{"hidden_size": 320, "num_attention_heads": 10, "vocab_size": 12218}
Each number is 500 + 40 x the weight over its row's rms, rounded and kept within 0 to 999. Layers, rows and columns count from 0. Numbers have three digits each. The size before them is the row's rms in percent of the matrix's.

# layer 10 MLP up, 832x320, rms 0.0476, rows 132-243, columns 120-159
098:576577490534525502511524499517482495438538489544498479486542545503573497462542524554482552492483576426516498565544414541
090:453490497453501478452478443510478531479530487522516520442530517449523494532544471578528482478544504431426502576519500477
102:492459510476513524489502454550468521592467476522508497475481503575444475546488435487516532506508426488520544460576465490
104:593556447496535498495520461532558404498498486531440479443492452539453488506470489594550466509489564531469573467486485472
096:619549463580541494516529509480482443472509499534466527530526592444519528446481494533526546540493478466492535517541480480
094:455568537466473461507498484431413547481527539527536484500474499558488427542506541544456468524425486555542452457505532448
105:474500499481417467527503493550524554526472482456425448532438531533477536506539518525537576463509460458458553467518505434
103:494505455531549484497480533489483510478473494498485452402423449566501506552537426502530500569498511478473543538565542500
098:502516526529508504438478541517508469469492490525537506503521514505561501541576528418521478530493579486487444473452495471
101:494456479563466492572536583482489458511539500585519487522551541567538514475530476451450553515569511567532520465484478495
101:523389526460520473514600503460517557446521427554495423515496470504498472436507491463469466543508568586480521533460415550
104:503487507519536482527564450455464548470508486557474457486487478493513378553453513486551517517501528558484546539516487591
099:598523448473426516448470436462465496463445546446516480478497422555528447465481463500559513512450533542429540494508421490
099:512536502506509417500441484522486491494510562467557472485523503496516471548535604601480525557534474530490428553508458452
100:465467589567478530495468416466430526465495491496526525538507447459508507546520509502506529506518502403500442456562545468
099:475492431449530566550509481445515466524430440460521434563468508456533514443516464520533514519574492525425478476498548482
100:545546463517546450537482469518489545554565445482515546470536594477527464467537481492553533485484488470470571531536544514
096:497503519469540478408517544554432504535523551489476579474448520582517415443538457515519420484508582438508494460514547478
084:456481564465508469455553451446558441463522461536507531545522493472454450546480474491479537527542482517522500476383552427
107:511516490531501514517554460575479467525490443587437541587493584539575444469528448484409575500499468529449532525495471539
101:561538456509572493513465469516554554482499577445419479518511543478552545465490515471580469556590514523504464471506544536
103:476480482543468479391472480475478516511463481519403476472493592496452499544520476508473480506458459488456566493529513466
105:434491517456485536571482491477508520491518570493568590494523550560460508539490399503550490551500483543508525425464457462
093:517481510504482464528538486477425541521410457540467549517479418553483501428561497443531476500479542494519461435496482548
101:483450500470527471457497592487499521427515473450562505533504521439481497407479494500566413508463487538489521486468474521
107:468451408517495493449446532548478433513482502531503496519480453480479511517541502532488467557465505575493489408470462531
096:551586496490521513501486522518563542508476527524553505490520497503492556526450499416528516495598520440487478497496484454
107:429468524475498542484491483501555445503491550486495442583527525557509497489553538558591567484487515531485513505465483519
101:485479517521473435487512452448458499562533538535509490442495584463561453511516475474475504440492475569504493414526499566
102:459545509489484410460466545493506540549498481431554521445547559493415420506526508487410538524483541474457434515499456488
098:574493528479528537494496510523474557487426483444483543499566528454503501506503412499458485409509448553490433474485529474
099:458606567469485530505485568473449436516507483499486525495497527553516548434502481457451503504496555461536578558470472499
100:512538507501489567456495535462564513406514469505532509510438498509444525488470551440497515474532479499472529490519430488
100:485475483580452517460475442472519525511567462514460520501479439489478509527484458473545526470497500488544425465544440538
100:467500538441488501462442426470526455501566467541476518431457412503514381497524505492499520533494488521490557476524524515
105:510531515526555509481434510443438505465516538439574520509547512537508483528489505471518466490505523519524430476520439510
098:470480469487498526510446528475553544564515462527484528447439517512517508462492496469436482551503436504463521507508525494
096:493536458461509530454496512541529509427502556483535483504501472516509532560487493566582516527500554420573456527574489550
106:531447541418580516475469456509489513502494531501525505549519439529492471481460462487536504569571474527485498531501515555
100:526563498511478409451523439510544557511498454552531522500534523463560493492465578544456437535406600527447509450542483468
097:514444543488501478473465462449497544519509473527499507541534567506511501434485452492498473393440520531548419439485534473
105:520514447468537520522461505457571517498510539532591550511498500503484507431510502468556461521517427486493482444555491542
095:512499508537490488471513503466535497533532469487486470479450470463493417503541521564466472455527427601534525544550510545
099:575544554480449469537553538448549508488533442550529496538489550527488503490483539439470436522455551452480540510524501463
100:404487536482520451481600495555559488527486475510508429458504484479525544564529564531437529464482487491534456452507604528
108:519460503454503476460465531539432446463501472515452504485476451457546458543523481529533474576545494498472437536476487496
097:433453464528532525518567515454543469535472523520513546487482494467452483466542480540563540514475509449487490486510518483
108:453495500493526544422483469492421482499514505481435495560539535462451493453515556512502540477527515472439474477434490485
104:518536470481603464524535537533543505577511527472549487502473456555487481477513463455484485458572468537524468460477490509
109:540453480446487477468497548451518407513574548529559446485531498458484424484468590500544514530531511518488476502510472524
100:505512510505532443552533489534526518540489458558481482491539469417538495486503451512474572537513483508444461533561552477
099:488553501489527532453564476471534510472469452492440553461434550511533453463555535466347470485476540458538497457543532549
105:528533501467513460469497500520547528486526540571489433477495561575434520498514501484480465511475535588485544452524536522
102:590534584465419461552537502471475501469518475506503511562489514509475493495527559437478495476434420485526547403569435485
095:472434520427486474445487486480499548506460545452415536483447493423437472484485525456493512474515441496523549515487439576
100:558516492556499493547530502489462496482490432519502523446533519490568490556476549460524532529484502490520485540584505488
103:439496507491500467495488562493472486539562461400516473506473533477497495549365506522543521504582528519455443482501449511
099:557516457497481536514524463535453483491498502502538502500433525574511507562480498520518479511476512420478480581500525451
097:504549458518524567502511460512496513542469560578566529489584470516502532504487473448477507429588570484528456566533459517
088:512492420559556467366513422487545465499528528478502478431495487450434550514490526487471491615555464441548500554468499496
093:514553519460481459538443468463559461444456458527474409550497487488473567477457431558499451547427445474485527508432499505
091:437478502464503573557550499486533435531505473470447493514522520453473487479479454518454497499514430442464464525532530467
095:604533498529537499484540459537482451537448498527477520473447505468460576528501480528421549488503503434528503465484541527
099:503523503565497451523478466525466458518510535470543509510548442497425470474474490505526540488473461541515496530643491547
102:520512527479500525536513434446513522527487500436475553487484480502531400566542461571480574448496479517503427585444518582
110:464556502450479459527474511569473465460473540508573433496516409409498505418507456419457532544473507500517474544504551483
110:540467553541487546544485551579477529587517462539608557491465545401490519539457472519490443493468511507487418463526517509
105:525502452410518454469503517479407444504504505560477453508449491495549531500466508491498439512544523470451557506450481554
106:519423500493453451431499477498461515503551501514521512444436526533501530464450424485485498485447545433464566529545501497
098:531539443502545484502555554524543519512501467437451507489534473478532517584455539538536464500500516510564517449494529506
095:525576568513468481470475531443450518527433509546456449499532477411541474519460492477488497493537507521398523461545533478
092:540488478477539506535532496543448524515540435498502535514401520476525558486500519512514562609445446441505526530453549447
094:498480474564465480430443535460472478537454490491463477558561534532484499499522525451536457529440469466523547527486498456
094:484508510526412563498475480489526454532513498476507485579565471511490518491492531473462500548391555469489487562451510525
104:507534502480585496439591472571500388475570498539555513488489501524456507556460524495507481500518521477546483519451429510
097:450506426442483433505439476515517443470491436483487501453456514468553516513549496492525420603503518515546502485516479460
100:514541446514481552485526523582515439574498469519427552459562536542517474523602469465533580398412494495530556534488496527
097:469486452519592466550521497482541556459572487500519506543457545539467468519540499499489440468489582529498543544498467582
105:490515518510499538463501538424481469475453503457577467509441519438549544482504539507499499524473552502449498539556512482
100:493528504457453508439525493500533426450417456508483514473488516530470484568484501584531539498549519469570534504498416446
106:440533455517494498562472535552511495551504548543459469513571550469488551513513493525572456533475487485524481478536509531
098:486478549513525470509527432511449492535441430472483516525472428527507540480514475530438478542505490479466450476504519430
100:516504466500481522455462443517492532444441573513520500519419488500513472508543450491592500523493547484453535475498542518
099:527450499520518439488419533488546533528521489521536545484482548534425477515465513431482484542505467472574518538571505471
098:478502488462600529465485499527467484514501431488501435454458522478472434434468512545508515472536545504541538524501604457
099:448479478503580568495561495439444493474496475463507520538471515481582401546493514520473431462557488500483507511462475517
094:527490559477461465535480496546542504476464476515544544568528467477527483443505473418512525516506485498541523377464511445
101:521538518563398503505520475477497496541535510451518550493507514531531496486443418526466498430474526476492477509546515484
095:438491517543499456530488541512476473490460539528529436567480462527533512518480570509490540481533447567450498491467554546
111:499592509462463535539456506490455465548486448427424489570511585469424513510397565564444539533571475454529480513484424484
093:479486455526541417504484519526514461519465553559451501465446521550452563542486476498516424509484565510476512556446561423
098:420498512566529539525377497518500533497477511577505458559455543522418491490475464530515476521390453535454564488408480483
099:532517506466457489539475541475383504497512513503404445432452518457506529533486469452482526559459483480505536523459533484
095:459534590446503532489585556566537522474485474507485497559501535507482447409464473519526498478455480499547528502515543487
104:494465509496386493486510536511487480493569480509504454500514521563548538470567473507490522487487442455452521443505482504
103:440481507462523555523477480523441521559563522505485490485522489556542488573494499518478448469490406471451454481488500499
090:565435455464534559523472521426501501524470493522489515560484492494443432458454442555498430531479525458475437513544476506
099:535458494505492579488476504538493515533600474487480463511527446447471543474484564448499568535530548568522495464521484593
101:540501591550393463464480520441540506551560475474460529516494488465517517531476421548572522457527504494556530461514497511
095:530486547504516469571539494525542542430509525549498575444439545525488453410469487525472456544430462545430524466518601543
097:502522515477477419561509482540472440448584506472512497509499409385526507414453522525467462489534533485554470456572454533
093:511465502501492499503564460514532497479417530498499491470476407511502515577503489463520514415517485490507530488534499496
105:494456466470503494537479465497534466428507526483522599521613549555542489423489427498465447500455494478527526491510482484
092:581501476480427557549498478489553470510505483499446579487513489475448502406515478508509551448579486492480554455529476466
096:527466529467473473470466591480600384537519442474491466506514541516450452515488441477501509556591504531525533568480535476
100:493552553485500498559527488584507530526485474479442517529532522538556498460530493417538495511541503485516482421587492488
098:549521434450440521480525453497416510473494530502477587455505467529492509506527488404389531507585479513563448474512458509
099:560520526530520472539545594542459497482481492488466529399521522492511545466479546545438469511497434514474461484443486506
096:492467533512546532485429522529525498508507486467423421516437471466424472503423534485491447561547490523535500440453516493
092:511446498535465441501533535518541451542607488480510540491515464506541473521544552486429480475455497495480471515533476474
093:510545507499478473464513507475509545466467530449498505561419480510470577529510509529471433486523545462487545460520535471
100:498455481431462486546543435539477515568474525507548593538451469539511579543509497492503468469589544449474501491483506544
# layer 10 MLP down (transposed), 832x320, rms 0.04, rows 132-242, columns 120-159
100:482541473541521518493579529457461567523492472499510517505441526482529462487489509572587509457510528424494482570527443451
092:557475501439485596499554514557516482525585451547502525530440509497474483570483536524478431489528525492565528509444488469
100:504459476506502459506541542499577476468535482506551485528500485468466479508476486548602501546573457556512477484489530491
106:504426441481500486541495438505535508485505501513481521526484420521523507528525534541487458511488524486398537527509557485
097:544517468569494528529513521479499514541555572515483504502489536537562505494529430480460547479471532462511588520448463552
095:550497494470440506568543510481449437464566523506575470432482514548478495571538501473449495481533491517495494495439512434
104:480464570538548499461488481464516517471523519472475547453489514473523455500467539529469509471476520502451474410509448560
105:520535492469426508486523496502507522565525529549496485542501416560472502489510521525469543471504519516496472490496505374
097:500554469555478469581459532529537462464533507446480442562525573499565532491530529590578535470511542478454500472508534541
101:494467469531508440494433567493511458441444451469513505522469508531481481498470604522508487597466561559472483515555424428
103:476463549475498567542472446503532455473537473519434513458610450580489489491505470487460579512530589509445533493472511531
098:432485486537479551528459535497515531565509471447495523453440494546499523498418508542491425441504527505505584583505556628
099:527449498539555435452435516489501527504413525448540555475448447511480433470490514490522533462519465500430458528518538528
103:543546521565480534530463489551471488504560470451548513469507463462502470522450480565491545543605526509454529464582486530
102:537489557499537463517468540540378460464513573492532494492484541486518462468479466513489460491465472471471440498519473545
100:494508487480523487480466555509526535482428502463427547468516521468535459496480515476505509462445470537504507555465521498
101:473535512484458541569563476512528568470500444552515501473476460504489471505484497525480450497587514507508483455442502475
101:528508466456543488522519560559538501520529494555536463474418534497490565517574564428481395476467513446516515497473493453
084:458433460501540487496455547462459559547443470507529489560485479393547476496460528485491479509450530494455476508493550358
099:488532511418538491514526448461509463492515513513502501528472436451511513470400473501561473513569558512512473386492452523
101:526471517545557509494518475488489586435498489540474491432512459455502532502475450491502540499435547483541506452424430458
102:493448437425486441512510530450578558449470529487594511510436514466467469501486480414513555441505539535556501552515506640
101:486511463485416508544568561571467529526521455519503537496509487548449491510557482473475454538462450471509498478489447398
090:465513518552497526494599499451545442414577534540496491484517564541458540491488557556498544482560462542408488514487503612
100:469556508493502513497488559493531545540416480492486521512465465544581530480493509523482497541464513436553524512483476360
106:499514517510449434535523474517525557444494466482451510524537530532533498480485529469534470437533474486484423554494504472
096:575443519453527498460500507456497532440480537405457432527478546380501443492525494501550437480490545502503534482502501509
106:525440524532448534535514458514452504478482468448545484457481528500413480458444501466504520511439424530543428571565510432
100:535516457535456509466502532467574512513525505512438477524469438505509454514459509463471597503523442524478453446468507614
104:480498542548464501545490480453449476472608528424577550414489498472517535521475508485467478581481457463573470477468527482
099:502471495454534492469436507530502383532510483528515520456538482493484546494520485500548428505470556521487503482489453457
100:512466482505556538449568480494534401513487478458519487515591494451494547402448514512494458525543485558465459534489553585
100:505471499437455520510431453533457548443544523541484559537509449469443507455471475494429597473592454496479520478487499373
102:518463517444553510544575556457492424459487510520539556499451473490537507507472478561463450556476479535473456517501519477
102:508505454464522539413656515487458505480436470575514553466568508466434473515504476527468516498473519569502490604594471587
103:486471486518477509521449531466501454510470551526527495526500535560551480529596535480539443465485532476548544530508471520
099:488486465488472501463528584484497407476551463511442505441486474505466552452524491514484468488484486554454478461459444511
099:501501542518472539548485456525438505483470510465550488523516476495468494533517506534542543547459499451502488520490438522
104:475513493421493517448581470453532519513487399532480564469464473399539500578530447525526496477562533484467525509496518579
104:472465485452429382524485452462453477489473478469531441489460546537496429510472554467505549483455461494467470510446487573
101:493525502524544515521355538504504482454548534454546625452473526493498556516513513521559521473492487569501518505479463568
107:519527493457471499494597515482468583527498565460507456473532534442515481467524503537514462470432517559499488462505472458
094:541471520505429520577451485453525596478553486545476429515530499492518470494463507506461532479482559558541486504498471475
100:551491442430462531406495406550450481532494486438489498518556528556455509470477507544442544546514518574535542506539510390
103:550463504470498522466484504550522497403524539512556499447514497507344516528516455502471527490491580508564559491546504372
105:464488475531518465504587583472530515517539530523417509464448521436530522536461504468482528593496541551437495570535490489
098:527485476525498490491513510529489541479585488495478499459493454502510501446535502492534459444482535546485429456587544506
108:508488569450492520521459516479446488492522520528526452460448420472373501439516430541421495462496553515472448477378439380
102:446451451497585440515530441491435569427536528529590464511497448493516519519472476442493466510441513527531540469409554436
103:537565484511457509545474499494501528471490512526488481482478448505565526494542495466480557494497428482447467491479480430
100:429472426479526502466473506550468534498438504471496533481515475434488506508392543551498500452483497559543450546484496444
099:478472484507408424504502516473537486572501523576495481450550522495512565475492513567451534516446509458567494470489472417
102:522457421568423534514496456477493526463522410492578481495548443455491461437556452505473558489477484505559517553492487561
102:524459446458534551510518508543496470603544508496516461540570480559448493505505440476528516536486502499455444465487451577
094:483517421554482600466501553482457528482505469534495501470530509465458525549468513473438536485436413482511548480431512527
102:462541473518604518463488572500471440454513431498529489504542543512538512499475505510568455483479512459446459545507461559
106:483469571467470468433489465462452493527454479448501495484572482448548569465515502469560470464463541516521517518540456515
103:498488531465476536553525496495431521536484551467509557540470455466509496431473450498538516511484496522482497532515532628
096:506517477545473569497428515471493460515520505456451457506541496549537480488446520509485486483500458536412450478437476481
089:482531553480430519502484498542458562508445499535456518513484522574524451469564520526489495470469501504477518458497485533
094:500514518485498459511524498563553480488526550487548494483549520512499454540469464530450497443508543558506448498480510517
092:507553499557550547475554512498462565501503509467475523468443458458419567430509487502519451508489534490559488497554498503
096:533503525481508490486475527472513509608475424517539463529477547484493483533478426475522517453513520488517551484529545655
101:500499506515527470471402529482537533568496524517500438489492481471523458453474457492489439542445462511475541483476524597
103:493426504422519511482558524453519528515501401545528521551483582465466506466482495555486514493466570496493453526502442453
109:525468535550534499485435542501485458485530469442538469509507518442495515459467473549544464503472448469539438490527486470
111:509528465532540510511467553512427630494560553505547455516477513483521475525506525456499459526447502470503495531478468383
103:508505465465508476583541563470500487502460425505519574480500494484541471460547429483498544517539528487503495544562534491
110:481512444433468512465508507537523468537546599508537460487550550499575490493543468443511491500578496488510483438516515588
097:533502467470485511510470559485489529487545490524505562455543482502547503495544501563502455508532457548582492522599512615
097:451535522497492516574522520557495494471525525502493461513455517513476494581487526452488444592530508478518540489473563468
091:403517569471483545437523474483450482515497511490471507467468515498512560488496486473553482466504527558390506432516480551
091:427521437475519538527458481502504464463590492541485513496473537479536512447552472500450463490441536486498484493510491643
096:488521477441446491487434544537539516452497568482453517517452484480533516521561501506512473434536549529496472540476513506
104:522600475525512486457439543527475517506456551481545543536481519480467457518484464530488466480585443495479534564541417523
098:513535451519531538430472525464496487490498463522470483524570538450550493476486481535483459469449540508514469526527444533
100:522512532538511547536539533434480581405423518478485447490521576476569509490506478468473539510492519496471496469431526426
100:564470509480464540525499469501417428479454488495501483453476491455408496484464446488551533485466522555498442461496499490
107:494462537526541464540491496538471512433525445526476544467458450485491462440580507496522463506516542478513493472597466506
100:458512517467542554551491533564534507495524519600438534537508489544500475456493485546481470493562485500481519417414501626
104:499544542555439466555554468527492465434423490458453476496506510501448520516515497445511534465492496501488531506478513471
098:481487487552569471464476497531554509528460477462498510515554507500423468461471549479502472508525533462461516423566421463
102:485534499488449485515425506461493492529489538455460442491527519520454463508391582445563569507536464572502502479448503512
101:474423477463534473509534511486486528527515503556564504518486505496547495514524426523549513538469519456504609470500493486
099:455476482465462581523499467478446530497496488467498506471382492482471482519543540509530560441461532502518532508425504578
098:504533478537511455564561480458493501562555517490466469449561537489491485542522550454479527479572500531523553512538504682
095:501549429543511526506497502550486503553438475483559442435499481483540462598485430562477482503461471438473467535514474489
098:528450417484463550512481540586486514465542494469518498505521520501508500467506543472454484546534524468581581535579457382
098:487538456504438479581531503466526479513491486562516519517494472566459545506492520550530529511448519496485480558500478568
107:538543517526509537478457467522480512583526461446510476511473486421397464463471444503433488506542533466474492481524587501
093:452567523489496505472494466449529528455600515493496507468486464506490478526495489492508544550502445523550500509415499471
099:477468469564436454458534435419522492491525518493492540501482482476529488459469529473584525465527427517488488487424391478
101:482527518509509474516465410481567489470498514515566516500556559501467534468514457539549480409642582493476423515575577546
097:500578508471534498582544563467545512461583504500529462546441564409552485469454533529444483423537520485483536531461493488
105:535507515525462495546458572436460526482519522480443477490456487464498457418525535486530486512494465490475531491500577430
103:529424487490509488461478476462554475551524539494534583501447535538488459446556459530452464537485481465468510493540509379
089:521545532505536520454549468566510547582535551546491490482444510559513469509473502561517479454586463462497483477538488460
097:496501508506490549557448463484511533482528412472429458473528577475471548495440500505524544551537516433485520524529468546
101:461559524529548430501572486444410554456528519512467473505461478483490530543506495541531522501472480521479504487468494511
095:501510432475552470458514562471506474568575573479491532534489548489538534545488498529479447448524489430517487595459479561
097:491422424534481463477477570431438536544464559484501550447492448535533484520564572511521450521549585465505501563519441389
094:470509459548510430575486466499508517595465565555526529494549488539515497532558498504542522509456531505524513536528455412
105:478482525480464466473528430517467515437508518522450510462398536534554509503520506568461515532449570522505575490427550438
096:511482437518561566517552474480536507465468507543591533457543484477428557430519566513542460532428435500528464542463488519
099:494494510497445492489553549519474522516534462436492579516466457557462466529488434615520470528445548481529435571445491512
097:540499531482481486467520540526485490465573498532478501492556490481480472396573503466455456491457501473491460544453515539
098:554516489453545525478420435438470458514485465488455472534496482491478525476468517525473495520463456507471560537573422541
103:512504566489477487476538491457513441528423510527505534514446529431443514519538540507494523533531499540527531512546529393
097:545572510510533481488592496484438505483590446500467503485557535472518516558535534469514523505489532495530495472493507533
094:505434552525569483486494481482518409472427459447472498521481487426512476436498548476434429466526568514456565500536548597
093:518489550566472505497537536484438538515527524530526489501452508578530474489549440434525495542474562436472534500505498608
# layer 10 MLP gate, 832x320, rms 0.0465, rows 133-243, columns 120-159
097:460518441518534512461511528523499557522422467586472497465518505442500454489597454518521564438474442432512482472484494589
101:510528489534509566504496573499481522453526507556481488534482501459491554607496492462541457485519479483463535473509399502
109:534510517504531438516468543416478494491490515607493533496515510478513419613517564525454467485499475529561417556565419546
094:483486524508520507669506486550487576494481542543488511482447537509484440574462537516474510562542480540501410552492483480
095:518482511526474490542519417443507486473520491497543482529522469474459463490434523518529515474503429493520562477506504464
103:444533420461516512534486551434521428473453547492524531518551440529500507515496495501468540532518523576614422582512396537
106:531467520512492485473508469562459556483531499468511499532522526530526454512478535544468487471511414544468463500541479563
098:465538502560535505529557461506429498518489470503500456521458507474515493533478415554523508449465525553550512450483500473
101:503489479531511483496488462518513488439480482499528454554568539507531493510478506522477529540582564525512527516509480472
095:517488502453481581566465525476480494480474436536518456449467507484495460479581534473476452517578460485508476471467490512
100:455460493517483472500507515526464458467453468520460512517510529540479535490484525521536486529454425425437516523579531529
101:547513532408529485521516504462525427439424467530525512497444514528441516497565500586447459493503489514521556536504499505
104:538551494485479471479500536481481454515478469491460501434519473446508487487484499450407546490467553473513474569503459441
094:486547449501502466453447522468499523516493551469534554458477537516480476503507530462490496489429484490483468469505454487
100:578466459426525423564483492544554495460501538441509565496517526537503448510529535474521461481476519492510503525502469553
097:529511534585406452517559556438411512476544524454551582603505533558555430505540543493560532510560508471464530592477520449
099:463434474530460496496520479535444497411479530567544585455493599564431497529514549500475486490466523486508519586470489473
086:554510507464577488513560488489514440457592541465461538469446512495513507531554459399501516523601517551399467464484461507
102:559471530553500500434509528528467482474499559481536502456556468455436525526471511500559496522505552490561447574483550519
099:531526508507462462537551474489513443499488484477445558480507549477522515513483498544546428455481480547496493538563473509
104:532499535504498446549414512541493572505504498484535524562499450489452441506519529473515433549472524473547500576521466476
103:569549452516564496504485521483480468555496441492453471575494500468517530561489486445528512460572528497527517433505435519
101:526488503500501508446548515492488448469558555433485512480448503511448507452473544463466511507566434582548539477500519465
102:453414541464512424491465501517512514488568497493560429558504477577524516495483508507450508498516454481507505546504468461
119:504519480527469506531491514493427545415504484473484490451556581518425456469546519513488457490456583516554474492500441547
101:505505451506454485581558497527510498539593500516605529497510577513444559480527505448518494547454493473584452518555458500
107:512462481461613486549554520502523504514442476519512542525437456449536449583442475496486500522525487494478498513507493509
103:491457592479490512520466583457537471432527455483550541508545484515453549436421456476505485562438493444544510522511443484
099:487504496505455554466537508549533421559553499558523590571493503479519479475444456545558568467501509492535479489447511458
099:539543584501498452577447555505506561500577521525537486511510536533500533472441505433479526482595459460510475495505449465
100:454495450590492478476514519460499510492453517517440482430477504541623502476483523518541489500478509459489452518487536516
106:481459413537499542501532532510575504500550496478508438559496430550507453514535526450521496518485531463497533535548497467
099:504528489520509500526518532483584523475484486470564512506521503542551435450576527538539515500467515537528519515544521499
100:509418478504523481516479520543499481536529564512479484515423441528468522590478559487551525532504525444547473453495484459
099:420523494433486459449527492522457466509518499498486459499450469434567503512433540490500493466453601478474455496542506491
100:523450483476497515593544471516495514390511498490448427504447516396503478568496514488425560559556519496448513449454487507
098:539538529579529471480572423446462499525530491503465551493551482538452469437477442500459504536523506540474528466541489502
104:499522431475489450501588517480438476554500492516474544534484425459523569536450466502564472436527537536560466489457528493
109:524479399545536481520549462414482469531519515517509567527519490468517558510491461508516479577548463488623529550552534493
101:499495514464462532480525504471572515511476503581509547564583540489549539409553490467593525575459504528514529540514473486
099:502550492494455473586497543501481527532460593540479540492592510560536498580488493513475543520539488455438494480507440550
095:437526493410551466537485523500510495522486598491500523506496514488555497474440539414488545463493630482449505487468490466
102:461508525520462550513481510416414497518485515495537494461535478543450522441513511491464520496520514538573509461528508488
102:471550460514491460528487518540406404511429477499443522561543521490562556430471473509493493497483492518502557533476496496
091:465601505547521526520559501441535474526478513492481458491433556500512509473508540442504499515496558448568465473534512537
096:507502514548463511529567532402472456431420468502515498537467485483408464465463467495511523530458525448533479459517492490
099:512482454532507466574618516455526526517535493530495510532561551447601471600450480466489487508518508527508451470517500501
100:483568455489534515521479580473511422441456519487519445434468603516520512467441490410504528567520506458418476464488425495
107:481465455513543472497587472514515500480465495521498477468522509523490426553466520529507474497407445535507538549560512507
106:506476499525528412503524504480532493476543521464536480455460538486530557464469518512541522459444509478506444539548529486
098:502460508481435483516459521493396532513509520566488450507519552492515482551525464568524501395476474549583506480485410465
107:555518492537577588521546546551485557431542530513521553435513434461459466510532562513585470501543504500464522493543499502
104:492462425477515554540437494483434503489525463545516464511453493462578495589577531538548511462474491525460372508522564556
093:571533549507508467492439507403432599491472537479478537519572464492491493477536485517528527521547409452497514530457462432
089:467577460448483509512467524430513495511522497529562458502500522435560424492488515547547478531527449536425421504551493464
109:447534475507573487528502471461444577532548439527553524466519414505515524456499456519433464531545520492528503499575505526
107:533502540484479485429480523502459497485512481531521529540495486537571497487548543554521554533503554487461552545477447462
096:499431591458559509460512483541510446554478503497494520463546525496457479545530461493420494486509462522513549597484446539
095:422426476434527517564521492506546540524519476468541531552495511545497518530507401428493544433526485535495503510426518522
094:489565445564447488488467509473461577470503428500509488538492477523564546536509443490517500506442518516537522548479489569
092:472463466533578502518512506439429486525509518455540544561554472520498465452537442579533546506515547467509492460480532502
098:528466493563527481525460579450478535540484495453528483533531479511497542455549593464526540455520530443568482597448549466
106:493518523511441475515489535467556500476545515537522500465490478503445512503530553518499431486540505541498542545549470529
101:506511450498496527507541577444489502554465464510509471518494493554580449476483565476547461564427598423553479503550404447
109:571490507531553483508534568450473448491534478440521540453495496522494517515458558510515477543519518455551422517622487507
099:615543492478530510512482473466519526515518492479467529527414539485456465469551522484506456520508494472558506544462412417
105:481493539594508509503485486486494472524514473501585537516459523464466405439581463473488475463543490502488462424514419479
113:533454522474541568512539591395487477455545435450497478454560530525515444476542512482471566511490497375493489499479486476
102:504506457579514469539545462548504496531509506523535566418514495448547481446520533453466429408532511484443459458556484538
097:542567435573512513481534516558506520454446399456531526473513473489525484536492484520490458580531521498533501455479522503
097:464431569393454524457532475529478434517511517553538516481459541477509526444510502525525455496460481609512458431503435496
096:432530517498526507503539419506555487463562481451479469459429556538565480512494413530457454459487519487483461490456563502
095:451558488561508534531499476485545493525458467525507542569412465429505521503527470562488414497436518551529442493524454521
102:524504520472558446515509488486507479460525461569491493468455472473540520541540528528504503547472476494491479526580482483
099:482544483403428559486531585371441484514545523572471596477508569503492567530457465532532500573496503511506465536555510466
096:541591448437521497490463465476496519514563481461578495566494429449499558476417489554492482479523503506519465514547444583
103:494483515518457482545406533485498494492457540514504541519481541496461504499459567541476520484502469503493439498529506445
088:472522457548501468539508501488507512506570523546447506459451477497471470509515529515544523514526516522472500476513472478
100:486516514460478502481534479473488485495502464521551491486451492464484494536487560499465582491470564458517491490530464451
105:497441431462489650555543549440462442482490493523498545499513461548510440561515411519566458525476505489533557537478430482
093:472531502462567529502521493426522552458513475542605489502450557530529506535525500525523480546436537417558448553544519551
099:510471456464518515585552522496479488547545505475510491477584539504507537494525571510506492440477492493455437484502478484
100:575483555491422473529534445457528458437528536507499564535481440498465474491470460484449473400453468481512491542504465479
098:514510495532481511581495487482542540440430483525438497506457445503525433519515477513493534547475536526481441487578462504
098:518491539540465513549575559528489478488503531520498509515497593546533465495397547467503496513546480515513470484473470538
097:438537484495580429485547514557463589461474586508421532396593569488431500543444536420479514496542527495498485496495510503
099:533541526522528460451540457467474533454554460475535446515525513520454461505474549465525553482465529397563479557495452509
097:492526509512547544501547538539507440502402507540496527529493491531506506448481522451523527477526507461491467499430518472
098:585523475514455516541467411432495470526459477517566460497495539439496523547488445455477573481509507436496503523524475518
100:461498466493574553524483497549486526487531425505517563496476529537472526564394586507477582530462520455488478384502552522
098:510461511480448523477472513493442512461439444551483477531511422460463506521542498512499540567467516466463528535531555579
104:491491492505585588524475492499506493543571493494546515490495490497451419516496477476543512476516471479538465464496471456
098:491464465504508535503511466493467507490524514457463509500480521540486481494499487513513478493496550475527501461566541523
102:506544517493557484444527494554534512499499490494576529528469495541516457441544541503597537474514581541537497470489498494
098:483489461531507455530508563544461476453502560548551490467556508451466549576474504551579512541494413411591388449554434475
092:482563522485483532570449461449516504450474499529487548455446516510487446532567450498530436527519453508504566498451531493
097:487498470552566486469498542470533508546421554502457554519487492431564408510516559564538463491450500491514479472544520412
102:494571463508503569530539440429519473515514538496508532533495459554433523499519471419515474484482500517511531475557487484
098:454530497539483473517546602515433507453492467513458467486478452491479493529575478509413509576544504499502526449545467477
101:530471454500545525509511554523534446415517511570563447379524544537554459576513481481516492533501450477559455481564465540
096:488554482506449531480527454501537524492495508529485536489564538535463487512547553578519504478516514600487484514502513539
104:502519586495545448553498545493470452474480466495494547564503487469569503512502514446497411527501484464569469618542515485
096:474498469477517530445573504539534473453498506506474478488500583503500502531468484542455551506514481397498550519478600510
096:502470542535487482589493496447414499461429457543524502474507450485534541500516511518489508513509447595562503526568416550
095:503507463540511482420480531476525457476470481521494498458492543436540430456480568507462470552432439485434427608467550501
100:445517462484542458537481562550572456461513509473534446514464523508481501507521453507478455487552570485485479495451449440
102:565553447514535537504503445485460517473488493601466508418505526549485540484422541475460571468484511575527524487479446467
100:530556586481508489497466477503491484462568479512528493506453482487506489475534446524500463538577526537539551499524505544
094:492467512455489513491435478573545457496497475497414501383463433483365538490520510558513465468544440460435519496470577417
095:480490503447518505427518477463532392439483504504479434553543451497552445459522534525531464472520452472468489532499448500
096:511467595485455562512461487441496441404497445497543483504600523509527479475461484530504538478475534545530499546472440512